Each number is 500 + 50 x the weight over its row's rms, rounded and kept within 0 to 999. Layers, rows and columns count from 0. Numbers have three digits each. The size before them is the row's rms in percent of the matrix's.

# up: layer 12 MLP up, 384x96, rms 0.216, rows 198-377, columns 32-63
# down: layer 12 MLP down (transposed), 384x96, rms 0.0487, rows 198-377, columns 32-63
up198 100:507592570513460560609552521438529438444438554436526530569489501427368491524479529547506496478547
down198 093:586540486501437576532558612470427433484464563479572474497561497579438507555429629383553552478500
up199 094:412471511537543561436491499508555468425526560478498507409517574609492480447509468506486524511543
down199 109:502520458436457482567522560520502419404491484488504521458526517522381464373530528541425527568530
up200 106:556516473568509517518568544404544482488524510510496472533571451493572499525441562535481474467542
down200 125:528542573444529504360531517526517463514560584528453595439478435495550462450456545466465498427543
up201 122:571566434497530591535503463477564501455518353494557465530471538521520569496496495518501528550535
down201 120:500520497466449480478511506609430559495456558525519483583488452439468471496472501468423529470457
up202 101:443513523531452527503619544466506469519475515383616447497494497544510630480483508467502396439464
down202 101:432464511479593449457521457504400553565511443546477466544509414467517543482448431510505517529648
up203 100:528422494581477504552456507534559534531477526509589513601531516550519494341484474524495539523500
down203 113:483445529452507430427525482452469421572457499469548457564506482467495525521446596561507475467426
up204 076:509479497610491539509464475477487541575500498493563558490523595486479498470490462574532420505473
down204 073:474520528553544471499575461496445454429476533529466539509420520503578521519431533527461517405524
up205 106:444505535538505520521544450547575566484527515486461576499483444468550465471426427554608559520514
down205 125:552511501447417438393417561527536532512413539551540465534537600507485475483526471482538518515465
up206 108:434468465456480535499399472577455501515590436489426501553450460478503499482447557524515600508529
down206 107:484414550547483490482567464519485605578504574509590459522463433586471521565507420432503363491481
up207 088:444490469467483496476476507443377496466459420495478553487548425475482556491618548573456523395498
down207 081:494491560467439506479603546572626482521531519576499431523542568509564450483563366450489531606520
up208 110:443520550479455503503537596521467505446530587523533531492550498517484507508401517438560509448492
down208 112:483485591486581476552525393492550452540519550405485534561502546397452573543482479518476484469463
up209 108:599526497551475494545371493440556523370486576502483511447408485447484475429481459508492552458494
down209 111:540459513531435386482453622509544510520454435523585473502435520421608559486476476523481503517477
up210 086:476527531546476542506511606594509460587428472602445455479539481452392485443433508518538486477467
down210 077:571443522520441487589489417525499497483421444466489564394467530520559544492479488587481501490649
up211 086:418479489488484414494434494459491537480530419561442524535495523433559544551487462479532488488580
down211 085:524579456518481464535447510517544369546500578532582482563538512543435500641524555590508565489421
up212 101:507427525448388492449456530462375523518543517531423449549476513456428555466568465546512555435528
down212 109:490488507533420389529499504517523590504511509546518447540439513515503444471545416471445491492460
up213 089:463435505465537468525482586488396389544494454516450434537493472507425497438541530458554607483467
down213 085:510467532582649476494566370476480425477451559516538519487529490469551514507519449544415494524541
up214 101:524473486503499420515446490478441496564401511549655424496517584447519447490515435465488451457567
down214 099:482537616529459468575516447477506506511472461477479507553425460452541433471557554528561502604484
up215 093:479526530444583686573532361434450553434582559488471526468463445554513443452558453474460487476536
down215 090:424513521557463490512511464527386506493504472500458492465488524420542436446546493413522444503473
up216 098:484494397457512511532543478513492609518522548613471464507513454542519487491578524586537462587508
down216 089:440513476516471556534374504433528519641535443380492469544490501510578533428471578499559518512509
up217 088:411490515452557418528531508448491562473594554493575498514542543488467484463500423514453489468472
down217 086:467539411482462351530538432524402529546553505604456440590494492588490503506483524454483403524392
up218 093:488517500503480548555427464482478514482491476433555536411567575493550554419533606453510468527439
down218 096:641462462442499565560564485579608427514537460539459560513505499523470497519397516610416559603532
up219 099:490454420451521454478506504572476529573486576465570567537510445549529505473487560472472544435453
down219 099:461534522495464480582615526435521510503555470404497521516459607462507445477584531583485537533521
up220 089:500376475509563499487382435477512506547526560458497420396561499476453487510635458514525460457440
down220 096:604424509443514478488488520540514493466528455589486512561477535437493542565478513471392516495449
up221 095:427463488519474446549481457498567454565511477391471451506490452446536496501472492495538474394535
down221 100:463502577507537519439541528496478553580471567455485489507520488458416460479473500543558534432438
up222 121:494539480642542501633525482465509442463529521489576447492519542518510479375450544460554522451513
down222 128:415517431475430571556540540462428502465553507478463509602530545471399472500559538479510549528488
up223 096:430491517574522624581427453548453485496498404450439530420404546563502511485476528480532512455590
down223 098:522551536474521474615508546532495553472527597460499499546470452431377486557439430428458551443585
up224 083:474593450521487486479502481526469534484522469386461517455517504503555451549522502522407546480532
down224 085:485468447493501439436611417533539473488437462487567503522520499415528520458441527523460539461516
up225 113:481483619470517601492501524435500480400452469411510508508478527530504433471515554529519464492512
down225 105:450509482513464515472556402502563555545516456569409494458527588515490577432492508465563539538439
up226 099:588401491501588441484434567437472505501521515505537552484434464578505486410504462480552455502500
down226 097:514515506574449533567553409497552434455489451454482440537536498382524449492412574475488580571392
up227 098:569493502533571513395471476478507489520402599580524494487591541541566482588497524455339492451493
down227 101:560440448528504614543527528557572469513518520507488463476375489540524445569559582476569517461544
up228 091:552431489431434440497443580472526524558588455499577433581390508477456463526538541517515462555583
down228 084:436557495478534464434436516514530364493512514520389540536471495502445569492432476549391533387486
up229 093:490488462474473543464458477458508484583548518422430478464536487473444404503511638502522555510446
down229 092:523476500512527516498446511461527539548414517459502549515550473419620540435407429458470520485532
up230 090:484512561501471597542628461540458457493457458492484369561507554516507531443510582510596484476513
down230 070:449443454458526507473504577578470449458448543508524483457444528545537495544427541492458475467529
up231 093:505510514419517581517496448419489524455464510528489531551549486534504583494589495515525547449521
down231 102:451496564465514464449476538641540434557499461561577358469396482458469446574459479450547456522487
up232 098:553429502488520477424483512457512491488571520547518490533567505519467518531494570470674474571567
down232 097:569572573465479550613507446517466560540487471551471534571486492519543534517515512519357560378385
up233 097:499524423534368515530412468541466529419504497456513444449410463501526511476507502459518541468553
down233 084:492413572492556526470483517509516521597501568556482503510515541541469494503399555506605510485570
up234 094:469468489554497473430408457484443585475536406493491481564530513472501470521551587502520434444501
down234 103:514523541509492545540571574454654435556437522510538456488516557489530430567485423497504529588485
up235 093:462416491525560462493608573486443499422540437508498518480451548487489498431574443577560450502456
down235 095:511505599419467535547500487503542596465457509628510441616550457521510448566504472503500538507474
up236 121:484536552466547583529486507476582502505447446399534452583560539432557543496448465502555533526574
down236 110:442509572528497456426547441469525556464478481485527478416529469400459450616567494531591453547556
up237 101:489543512492558538470668527548477516532429502520474446480467556397483530472410481478544478489425
down237 099:552553549516448508551487547540470574404544559546621549567484454474496431489515489472403474466543
up238 098:425520505511474538468520518459453581506486533563443372470529520495423430484537516605505478412422
down238 099:502441503542558598565526473480553542519517505529509533547503443488434541407380529637482482500515
up239 119:422551517519491440513562576491421483473349524515493545476563506339427591478519431453542605494562
down239 124:485548447541509334470527545512472421448461515495485475497478540447395509469497450395481449467510
up240 120:525422516530526498460400465479543536437561562463535532610456441482482462547539488552484442566533
down240 108:495545547526529478476480529544450571496531586519533479434486434442416443491476431455510463425490
up241 107:473584560488489514557424582544455507540586491461424517514544489544460478385521539561457463573461
down241 104:570465463561531507450617506505492463436545565503587586457470497495529519515465467544532475433577
up242 089:599467506572551588431422444475542429448491442543412439470492531428552496555498514599547489489518
down242 084:522533397507413443674525608545538377517497594513430516501408592484558454529571400515519476519507
up243 107:507542520509552564461470495477421500348505475480439556431574450472502435547405502553533477513481
down243 090:548484444519452416548426552484585531498493527515536458632556580494517475434487533517452533547507
up244 106:618550488520457520416568468497430530481467472463585511465462567444505480376525477547481509427515
down244 106:501631465607494456581495594521439450432495476478544614546519479461525598485539416535482452500548
up245 102:588564531439536443607425481518534504460527523519472577566549456440442410353553475487496487538523
down245 118:442483446570584458393501469443535492459454488435424447537496459483584469547449460500551441427497
up246 142:566533463481478531520555534536582506501603523502561529549515532482543504394411493535553511465566
down246 139:531553515541441524507450411515496548467440589516489445473486572607494547476489519526482520535433
up247 090:386524553458494542497511441599362520554504522505525481441599487544426452448521432415554511494447
down247 093:492534444435546455448462519524572459511525414479627535525542483448483514568539560543516486501419
up248 111:546492535475418566482437573494536496500501565237529437520410495457527539566567497502590481399508
down248 104:533467463453595523611574445498527414544506545486455516535554426543503450404469475522494460576499
up249 106:533633546530424588504491530505572574439490466435463542509511485472432416542522518436566433421481
down249 112:499469537560526508509441396429487435448528500554544469543522523541498607439523594531476550500441
up250 095:476475506609516500454525512505478495544458537576479517523524501429502561484523508440498432523458
down250 101:491546519465499534537478426617438460524549495381573552458488505538526482549565509587483436448504
up251 085:544445513513553451473494457560433552474541396457425548477558542493562490490444446488508534515554
down251 086:470504498533494491537516450457481463543464550486552512521430503488413526559510606571545430555536
up252 089:565503509469436540554564457524519511481458534555542503474600464459588528518519503479539502411533
down252 086:459510465480468398477481485488441473508529545582562502511536462400541541587564477542491374472509
up253 099:474477458490463474458554396484386494530473408484488448479493469482467541489485449400501497464528
down253 096:421515511475535458554590539538482447527582460559435487530479561534526534534524472421435502553511
up254 093:568561509428422463474523509418517533544479556465562420584490421497482464481457443466449464435531
down254 094:472482551576482482434569541522472484520489510497488495516517470394552471531442488522476439572602
up255 112:481510483472516517459548543545567481440541484521557582536519451393578441375516531464514544447491
down255 120:498446602547376492554384477548497490536521477500547452447419557500457537556510483572446487501476
up256 096:537480550513492520504513566489566560464520483365521541521530552503414498477514483455491510542470
down256 094:516642534537462392440582436479607490432500492417530530447468454434491462457449492530488519585423
up257 086:451462481509500466429486515364516382506499551461544529491408420467519505519462494562468506445451
down257 083:578457517445567552524514536484460484516494503489401438609485558486564528460463539502488470408407
up258 109:527454537494506516504524599570467589587551593607585550513570495509520357484451522504416540493504
down258 100:527514480439540521578417381457611478491439456534468503521494444431551586507441417535533447445445
up259 084:560546526564524502403579525584464528421414519491476389570535512500472530532452467487579499592466
down259 080:371524569368479523534422515429525524569441474471501539447455511563515578528531535531422459503473
up260 109:583594430510508448514499437428508529460501557497465305406506459461584494458424431492521505522442
down260 111:504472511594347503518403548524515491433555535506516523464496509480418582538559576499467510478523
up261 106:483513544538517533470499504472472472489456507467603523450441427439481460440520509504555510524519
down261 108:522450507490411442467606412490459476581560415479496481512530394543454506510541549435466523438537
up262 097:499445478500538468470423508417506548475471488366499442464523496469499498544574484512507410504563
down262 104:614510497497565502531477406474567502506531524499555520437548585486438487463407473508431525533476
up263 093:387506540548464516539530585526491442421370562543444501489561537429466573471571475425524457461469
down263 090:550457507530554585502377475548515522552516552458537540494443472527486472529565573500516596547461
up264 098:491505481451499528438558538558554571502371489458568628512534480472447516547416554432409450467445
down264 087:527462462488416511625455519429475500515521396526430458542488485491457514427489526538553413507497
up265 085:438436561534509462503512528468579519565510530429601502553523513517541480543474463442556527492495
down265 078:448466525476520409493501497550366452475435472532499492446512490472470505517527521469382436459411
up266 083:495501487475489436489455540521503539450493507459443457468528506540626528572426470494518460577593
down266 073:522504530568504480509553391498477494540483582454442540554391555449517479617569435520495501518573
up267 105:584484496447482481473467526487540511498502475543487486586573573524586463500479587436501518441596
down267 093:554507515476512508547430514542524533511473483488547465528443550569537493414524463528472511580454
up268 103:392525522552462515506585497486519634441464439632450481528488512514495469394518478607438502553520
down268 103:442409498546497477521512458451501479489514566536427537372452484509363515507533523525572437503582
up269 100:482511427556543536574517450628599465448503527536469487422512521487546532385503466409507494439439
down269 110:540465467501559456585549439552417529390557473501525482437514515439487412488485476488523537448612
up270 124:513427532656466476465471530516551546547498510528492431462516536498471490562552512409505441461454
down270 138:489482489480457464661490438541536524451482491413457487484485558567490503528450464522529476587488
up271 085:529498507488477539503475495409556449433507487526554511531430363497522579466591580639501570542583
down271 082:419454519445524496488551473513474472543513446469542449555557472443504600564436427531515512592560
up272 103:508423533523475509494414537540434494528525566597481536501483387455501490413531537526445579596571
down272 100:431612507568427565504543483577629478426444455537508453480598478503562483519435500553637398500434
up273 102:424548401478482539539493456498380605513526413471486504473406507482416503474517653473532486596528
down273 104:510474630575497541506510499535556413514495487521516411557563475464475504518510549493529496482405
up274 083:485450489498509474506520476479470428498512481548561510499447510562451543485473447331494446426591
down274 088:498508504606473513494509445574397490457500493487499379427563499513434402471493424512478500547415
up275 097:472504460604478499502441423464519491566599453417533507543590496414533431513496467568489624579485
down275 083:438511490439486578467477585555585546478514461499499477510505439550494494534546556490511548463582
up276 112:451539479382562453493537513427359487488492524490386484476476557626488483448539547483433448463473
down276 111:529501529511502389486432481491536494499495523476488484602515407455509511547483396525513395430447
up277 103:496428586535443480523537529576507561550521516463533360482587556453496470451439513522434533522524
down277 097:502494500450524448487519486526520588496617523510464560534549506502480493624459492557614467458434
up278 103:528499450664589560553538507483511429470511570578462580456500598522457475417482495480471430513525
down278 102:411489485553482468357572490458457540514567467529482488572577519499418414420530449498419480587460
up279 110:500519500449570539511400431532505505511456485376566512500463496434604579373480509505380557485536
down279 120:434460525461523516511519481491544559443541476542495521558418485520464479532441503518519440481603
up280 112:429548519554480496483541483467505479567464576453496458529541442455496530455489475512509499476516
down280 095:524563572483506417626476498580519463508491615533476449506521523434468492462503480466443573522559
up281 104:483564490459431533560514503565504535478560526533469463558457514545502459419479567432466519476461
down281 109:446483518454473533460451541500491456478510462468405494460425430469394607558457425523465503528452
up282 089:522441497440465543527457538495455422470467546357566524578445429424490628487561442464462473458509
down282 094:562576359533441484565577485464481520450542593542534495486467509571473438545489571536477493586575
up283 092:455549515501492541503557462514416499476538475466491511513524575555506540545477533521404525409573
down283 087:517490512532503470563490473438585443490516500566455490535575392406465490459579458475569433560540
up284 102:548507482523553543585374522538431523537527494545482532445485536551526499500424443521506427512616
down284 095:449521469532453502498582410473544483435501524502500602435515409580539452439510476515495513492492
up285 106:478514430529544572527491568509505521569389440526553514536532576524442481412553472531529549501437
down285 126:493503533464575454465499504526575496457542534510438452540506556493543509500440486400541400485500
up286 101:498581469527530491466480420459496430515420464490470545425586522536579504394496511550463517420482
down286 108:553494549567480538490505502497513522478394552521439567450461441541524544612484488403427495462487
up287 084:471495503560511589497564546544517454509560514453501554532481531514491512454539546622477484530467
down287 096:529460468467546385533430418386441474491436457611566546488507465512553538513568417534405514540539
up288 093:514540410501399513470480549566518483426547500335500566541440378552551487438589507543524489476485
down288 098:470511462525460408568472358522437512583515414616421447520544532515520492490511572532503400541430
up289 091:534515520490500480530556501477579457460506490525525562481473504502609464511562495554536599500525
down289 087:550516459461529550449511493502433488517508440461571551515543559473395629610524460488485568506561
up290 114:538438483440565492531487457519480564580469505544618494513498486447573571498550563519562558605458
down290 113:418535415527513548426598577491557633477455484442435477531465414602473470568477534405471459455585
up291 094:425495512519553566504615544479447441465497470440467515532511462459486419446476462590565460533498
down291 091:561413407536483451537457473443355508474476546558498458519496633485466576470501467452464476433487
up292 088:527538475488493462532516517580573494566571536469507447568426492421493454505506431501513479411544
down292 078:531460483456515487493415472358511524529398501481501486503549454512571439517543522460447515505449
up293 103:536508524498490524470402547531434532540487513532427437509535505445536581510406483507544499563532
down293 093:532517433612534612514493508513488529508556585465548558430454485489434464467490507505426590455469
up294 104:473419535411522455543497474489558538449553529517473493493538431459439558394564467487628548583475
down294 104:506453541497410653499504492548471481495451509427509511428438546504513605565453481533500435551461
up295 103:586483479513524548420432536411561449513548453480571560542439519555466484496515620475568545558550
down295 107:464500478479529504517562441473457480505541524551464410593472530404572473551466583533423511405541
up296 104:511549478548498433504598424479512411508508531547607578510511532567431417471570518374519438475480
down296 102:582568432503494426450485474500518493501443351482563532512508471522477505491466570460491441575506
up297 079:533554477494509494446483521510565539498443508472467474587483489510471427568579564507571543468543
down297 081:517512458453512520482477480574514447541404453635481498441470489563491479560493439614472486461429
up298 115:492518425484521473391432458460541503547554514493454447500548530539520490430588474527395429565462
down298 107:473536434494544424479472555506420555356549474474489480457512508523480517406475549497525518505578
up299 089:394431531450585506474429472486481568478515404482504588547557433494441422406452562434482545485515
down299 102:525530567493488500466582446497566496533478544451551561510410566411553490630485342493557549561476
up300 095:590539446510492449460482414526387505558554578510519531527502487391513468480527463445540515549486
down300 085:416455619519567547478441469488558491553503481529550461550438475460492472493501546518430442583498
up301 115:531618475503526470515509445466465524437528476472612477527579521541502529362499452552482518447511
down301 118:530503494444443582415523573507487438510465478519499472508465548460466508531622408453439450545612
up302 101:387471484443427447527430508468425486527548532563571434450418487438520487525557529425469496508581
down302 102:518561507504545557521560397576520522472495533496498528547545454434560507462446577536571556536437
up303 091:609474435546471552468497479453440504447481595458506510511483530441421475465528531452397485369516
down303 084:437536471481480557502414487479496453487502518400523470468440489475454418477500545535505434533460
up304 111:509560453545504622573489401502539448488521443547480540502486494437522566461516516502532522400563
down304 120:564466397470515543463425519474436540507522551518511560501479578496456552545461439542459451544398
up305 093:482491505498504526477441520471495544488500469506475496562447496493540470494423446478510542639510
down305 092:506421547432528491501546522433494480506543537440552567512549448541455555463515577522481439529416
up306 110:452447531556467405497443504437485473458490433499544575618500479522478530502505450453558561532547
down306 115:474392564512492574415519561620495434523533417546559513465450479611526534502506512430514458509563
up307 113:487551502515558498564491538430444473421484540476470538483544473515475495338542506534443492454468
down307 109:505410490507579479507434516584553487499516443524495554452523444575528471534540486503462546426531
up308 110:444440449428476504485476546569514428551533577507488570528504522559472507552553546505510596505490
down308 093:443549481427498394489511543471473488537452552422544493485504427559464548482602438472465440569486
up309 085:535385540466551555427513549489433450483374468445475478551429467532496551476498500560464479443525
down309 091:510535388517526470510536417471491511493495460562586556486441537564515545470558566535459479459480
up310 111:490505493503547515598547545474581479516501450433485474500452545523505542411517499382434454410484
down310 117:522569574526493485542535487552453554526559502470465549464533522472551413428566425495514384556572
up311 105:565495460472571493503498511492608525490557454551514452400489447453535557469581456524488615498525
down311 090:504428548596494457421502469523524468488450527512536438588586374489459482503477571526485448396439
up312 096:460526450603535485465532571472534443480484448566634530506523541437524533510571546531485576518563
down312 098:484479604445474530535572541605484606492510495522441440572395552525450499522522472473571551474484
up313 106:468555467440622498583486531564529667459549541509474539485384483504506444520455506488434467539503
down313 108:462526510510363458439503453466583467498516366531461504464597412454557500438517543466570435434582
up314 098:458516497553464530434491607508341516496491428390565513471523558528441517495522453447447516436473
down314 088:530463502523453437497457447580498520513515581445486456543480439546471376426537567508511455532552
up315 089:412541472469570503523498499504495451486500469368542559572604549420516464539459490547471462479559
down315 104:526454503529477534397522417570562506550536545600557473483397563442461532429525531485510496528480
up316 093:525530607512552480512456487496489617509450424499493516501481492522462478503432510479526463540599
down316 095:515594487463472530601687416506492439553551476404473445435455565463456497509586501498483559539454
up317 098:475436613558494465428531509364609543413501518540454463539538524427495484458552544511413496457623
down317 091:521539577350539531437538516540472438452501492449415459497501485547556610473467416483566515530454
up318 110:487440556516442531424474410400621476597562420458442447560524496465513487427472409491447453572471
down318 102:496524551498484451493422458477483521459488506459458486544468499468462532493635406440469435488552
up319 091:491483488406606503464556519507468556509474524495518612530476470490473485470520458444493530672494
down319 107:438501476529495483557546488529472407462468414475414481415478464463629428421442422574516376529424
up320 089:543532478527502429542493454485480471477423492521487542453544506608544558461452454478545505480491
down320 096:495546466525465529556545536563596463522486465554487552526486533453528487432488455440480529559459
up321 100:501541425532530418473488516493586446517561438550471427515526475532493508512473565502582489493489
down321 086:483520553434500518497545518505531498552426586581548511474488562464554466482502488450465489508457
up322 078:483482422466531471507431548517594490459445525448471527539424560431498475517500425589413543437473
down322 092:443535492578602448450512489465471460534563480553508435530477452540468483477467606536509466551458
up323 097:562481505475435524509502622447487537453561478455568520539465569475496499314492509466450500549582
down323 106:533512533532608568465559425555521552537557475547450450475373452448608439573498558502545498415515
up324 104:517542467492553470496518563453582508501520551450541463479577486552588549452502556547481422479558
down324 100:539466494510539480433468488428468510528536426560500474477586494458579500577545409465508515473476
up325 100:521493503500493522421510495472456491505525493492499593443513498536537449545485558379510469567501
down325 092:565470481495456489538481465514566460480426462527538511455456448489441441446543566610482460437481
up326 097:419521561551481505433453532525481480493430479544532465499574461517398517465511435476398450452456
down326 101:595501413458504500521513426445489408559458457508501472542489402596537530408547499438554385540512
up327 091:402436529436526465495483546462587582508453552460499436472528480458541508397420459520457411416534
down327 096:490491488605406492555491561520438483453516528399443469533476490488499467480532522463539451512443
up328 097:536606454389389435463445447506505535515490621528460441445503474505526530491519494506571523490512
down328 102:426494518467563430486534466534491492580551451539579521619543420407465499441513515531548502537469
up329 090:435518490669553578520601523551476480478476502497505438467426542449485513471465427422561522511535
down329 089:514529471473511434428461520520598543523628569508473551511552539491380496471469542538513395491545
up330 104:398497442488505586527496463539494581461534509590440535445472463452543502461605514452589533620494
down330 115:510474463506520585593449539427471515433514560447520529477466602492528501484488522554492507513579
up331 101:488535544549480545566497497365524407547495495405468557552417422535541492477473476515544512476537
down331 108:457453542553501499427438524437522493464445448464581495555568578560540598431497532458530524447509
up332 106:428442548559453492555541521382511436433473469516490577472594502444571519573482498555526451498532
down332 112:555431620444552480517431480558487415592442469552533486534416488433525576504452491496502512572453
up333 104:483567416494471452495487483424376454469575463553526521507443394523497502516483440522510586437495
down333 092:515407521503524538533536430462471515589476517564496477523544554523481446461405537448470510548441
up334 101:490536560486421501539497500537572488530515492531458426520434577478419487507501447532500476417470
down334 107:566484509480512398549459456410530474473461485458598575498536462471567436437417456523422482584464
up335 084:423502504517450501524518479454467539479491459468476504515495557490472517492598483371465585536502
down335 086:508520538532454503464393486485549449535457511513474446466451488589503517547485506471478447473548
up336 109:548544555612572481534502501562582473470480523531506502482482478486523553516482489494551536614499
down336 111:478587499503393512501498509454591386530452433572422460520577470524607513482492539490542485496522
up337 096:438582495476522599538547481538463464517470422499536449554551539558563488509469415544564531536435
down337 082:507488451535449453460527581582523502516424517517561507494540520496541526516577541488478511495480
up338 100:572480452537449585420502511552453574446487549521548482531457488580524530481420522435560488407468
down338 114:477535475497515443481625446470378405454453502470424422496462525543458500425528489456522532484498
up339 113:556568526503465507492523522471573459552494476513480451397479555549550528356507496525554495449552
down339 116:575409473576548500527435378555571569612416380545527437510507575495524542465505473540464563415419
up340 097:569403502511454485415467492496513499552542417507504432487453505388470535478530432435527538363493
down340 096:393447481513449511474516487430511491496405415495495504498526443493602585524555454620530458512532
up341 114:434544521471524474533492434505526462539469493519465492546459503500513479524477500526552563402619
down341 117:563437486503507419496477548478511512508454519568591555599440486376495611578472486490503509569525
up342 098:505516494546466570417558439477432557539435473502508446517613441445521526507489466476418480486500
down342 104:472550448461441449486558502458481478449481526491527554465526438544534369366470517485486460507444
up343 099:520563502512504530510561581452526474522485431474531527465443472565496512485453393472441503456498
down343 105:533562407506565472477537516537576537437533535512408543419405426487482411573484438586520544530542
up344 125:430469502476512566527423428533521481595468545404429484479427457486570480416536476493553448475506
down344 141:537513484418490512445457463446501526467513553508493479540493565538539484579477481563436526534524
up345 092:525415619432456478489435483481616474514468450477505596457469534573539548455533578553556462476513
down345 093:540507480510457469527511473529457516582473475574486520400537485517432579526528485514416450525544
up346 112:508476489501522549477503424506513492481508494425483531535381457476530509429436517594496502475472
down346 118:498508564610520429428523467451473470471487496526524483508536478470408430543455423500397574475565
up347 105:445419516456494572517458480492449462470452505444444608475451453497446571415455515537558433552595
down347 102:544484641423547457460502506442588415524430552466498424509529459557437422517552473548502462545553
up348 093:472513486540495520454447542566446463487387547497474476488584562475455466499460430409468415568499
down348 090:469489546501483461528554479445432510614503501507584449458500527513444613509475554518457430544477
up349 106:475446490535476680521490503430555434548480579541491498489541510513586544590455538487473490472494
down349 104:460524475470510427493553447461495432449585621454502510526567474453512558433430470509489483532529
up350 112:480507446435532452452559524468497467500500550478482555531484514452518437457463494531540453558471
down350 115:517568438461456480615520554506526540566474518400501591548537398530549420494510406517584548516419
up351 100:543521611536559600443491473451519456412545489555535494552514453537531575507463483578525532551525
down351 099:454438445557507526549427526446490572444458420519525472494558517447568456478551550420336589385537
up352 097:395497499430519620498398545493524499513558539469489545542502548550478447415492498446439428562530
down352 104:547424459425490446537515566445451583452578450458591500456384418610453501499465486535492512455540
up353 087:474475544438539375462449474478529506449555506499596400490556476509511544543560536495522483440519
down353 084:401463543538470410412434560528524509529517489523407564538538483479517561373487502574506540451495
up354 110:452442484482455649404476497505549439556488440401512519471539483481543555494477523476519517421470
down354 118:442586533459476464601506497506485472466477388507491573528491401462526485425402497483439510573485
up355 111:486486505503572480502421412514527581551515504542472552551507469407451552551494427453539436672552
down355 127:568495540521522489421548433412537493521499538623555410541576429518521468463483475545588518509457
up356 102:466532531475606449484537500558503452507479513508522489440522599514452541486530527521523521543535
down356 099:504449511468450460601430475637486418517538416469507500488566468526548568492496559492477532457492
up357 090:475552591496490505549456538495497574480475538492501528487475406561536476518518439415606513470458
down357 084:515531521485518471565509552521452481533495543567577572557498482535496465495520489535471490545441
up358 087:499469606472518522417512469489470513442460608454453542522535509427560615535577468412444507515460
down358 081:546502472444435549617388450581574495494529431518478539496481452517475442488510576441558468547446
up359 093:400490485514444469448562515450455507357496496496536399471532496522378491438518460526469465471459
down359 090:469468475502624499569486471458584614561351464545579484503493540545507644443499515465475511485557
up360 120:436541486554485524467501440556481477476455494510523419545518595498504458488496589590520522479500
down360 072:509453468498435470388534560684543458565405532540507432480562459516555468510618584502501487535409
up361 102:522530512584512528573475458578480565403525489507537562431521424450492400536599438554539461510468
down361 105:414554463499452507545464506435451527479475452417547430487510606549512550456458598400515456568486
up362 111:553421541515376556494460541456441520493482453388536414455447506526505629460402513453619493534544
down362 130:502445556558621441529520458536562554501459503541566450548519435467546436480528518408473481429434
up363 093:478499413475452469487496500449550429479474536481524528497544465539464478416648511480537558402473
down363 102:527591527525447493536557506590401419524401476514448450557582551448519578513584519483533443479409
up364 106:564493510480577460514441476473551488549511447481667573525508537416474471412543520537555574624487
down364 112:464432466486468526530513538468521459434442490449466528507495486439557505504462541397547496560576
up365 114:475551508508454466469552598425500538477462499534485536482571578501468506509488562482529553450548
down365 121:528481470497474521415487370485575460434490456498468363439526453579483497623500508536511414478484
up366 097:469461508517453514469486537482435437489513542459475534456548473523485474532540512404513473389529
down366 092:487464455567465501536452459519488544549472411587528529511527545559579531486523635517472541561502
up367 115:450463452488523506574524481436444545527542520476541522468515521489645530533471489518504462543486
down367 129:524458528525559554516398481453400517543544462457519471519500577552419568554565451394510466482487
up368 105:538449490428532552513392382479543495451487468476497468529493608510558491441520443547451494488450
down368 129:413480496488505504576453486518527339429422483577442539536520505515547561433515443468549505515468
up369 098:522461574544462561491527389457498518451563517360462548523536442469519541444438498489553554469433
down369 096:540387495469469445519508517531522479460495481540498435476520545506448455463612428519381539384454
up370 106:475510473503416491483490477514441525519526496517513431478460510452490481483539595515574541666538
down370 102:457450518541545550504450446507558467510488540479450492506512469537491511491442503645518441435455
up371 092:487540445467440494439505450599532566489487469422553509501467533491493456534551455568536541429483
down371 086:473510449471488547626422506401445504514456474462477533549599488543452499508421496480465454570537
up372 110:608564504460474565506538494497522512513501511509560507472582466470508561461572617519360565497483
down372 114:535430446498462444524514507511510518447520547581365565393429432435458489567522584496448481470407
up373 089:396496522463510480397473406471432561481539494560540522514430543480463551567530480553437527568561
down373 092:545511499436550512589427503584601408534486395584442471509560442539559498483481496493501502372545
up374 097:474555493484433578493480487518424548475523445542560516514489577424589512449535499549469511468580
down374 094:505468484553448463457487516414539570501503494610347560513581559454442488440499514419429570541415
up375 116:425451663489501526483465509514521493514480536533490518472596480588499552535470526564433513449481
down375 119:617534498563452402469466502539445512559563499479539557479524491485526450481560528565521468531476
up376 111:556463496482486428525475514412548486512437507499543517510530519518506449422458472539541451544608
down376 122:540576455544522524436542483549484396534527437422522488499537450597505507590490550611512463521513
up377 099:548508444390521529486478393506398504584496454511492435513452581422517439502486541473566493441480
down377 093:518534566601513532574443524534481545547473483472557531389508526565466648519571562482509533626530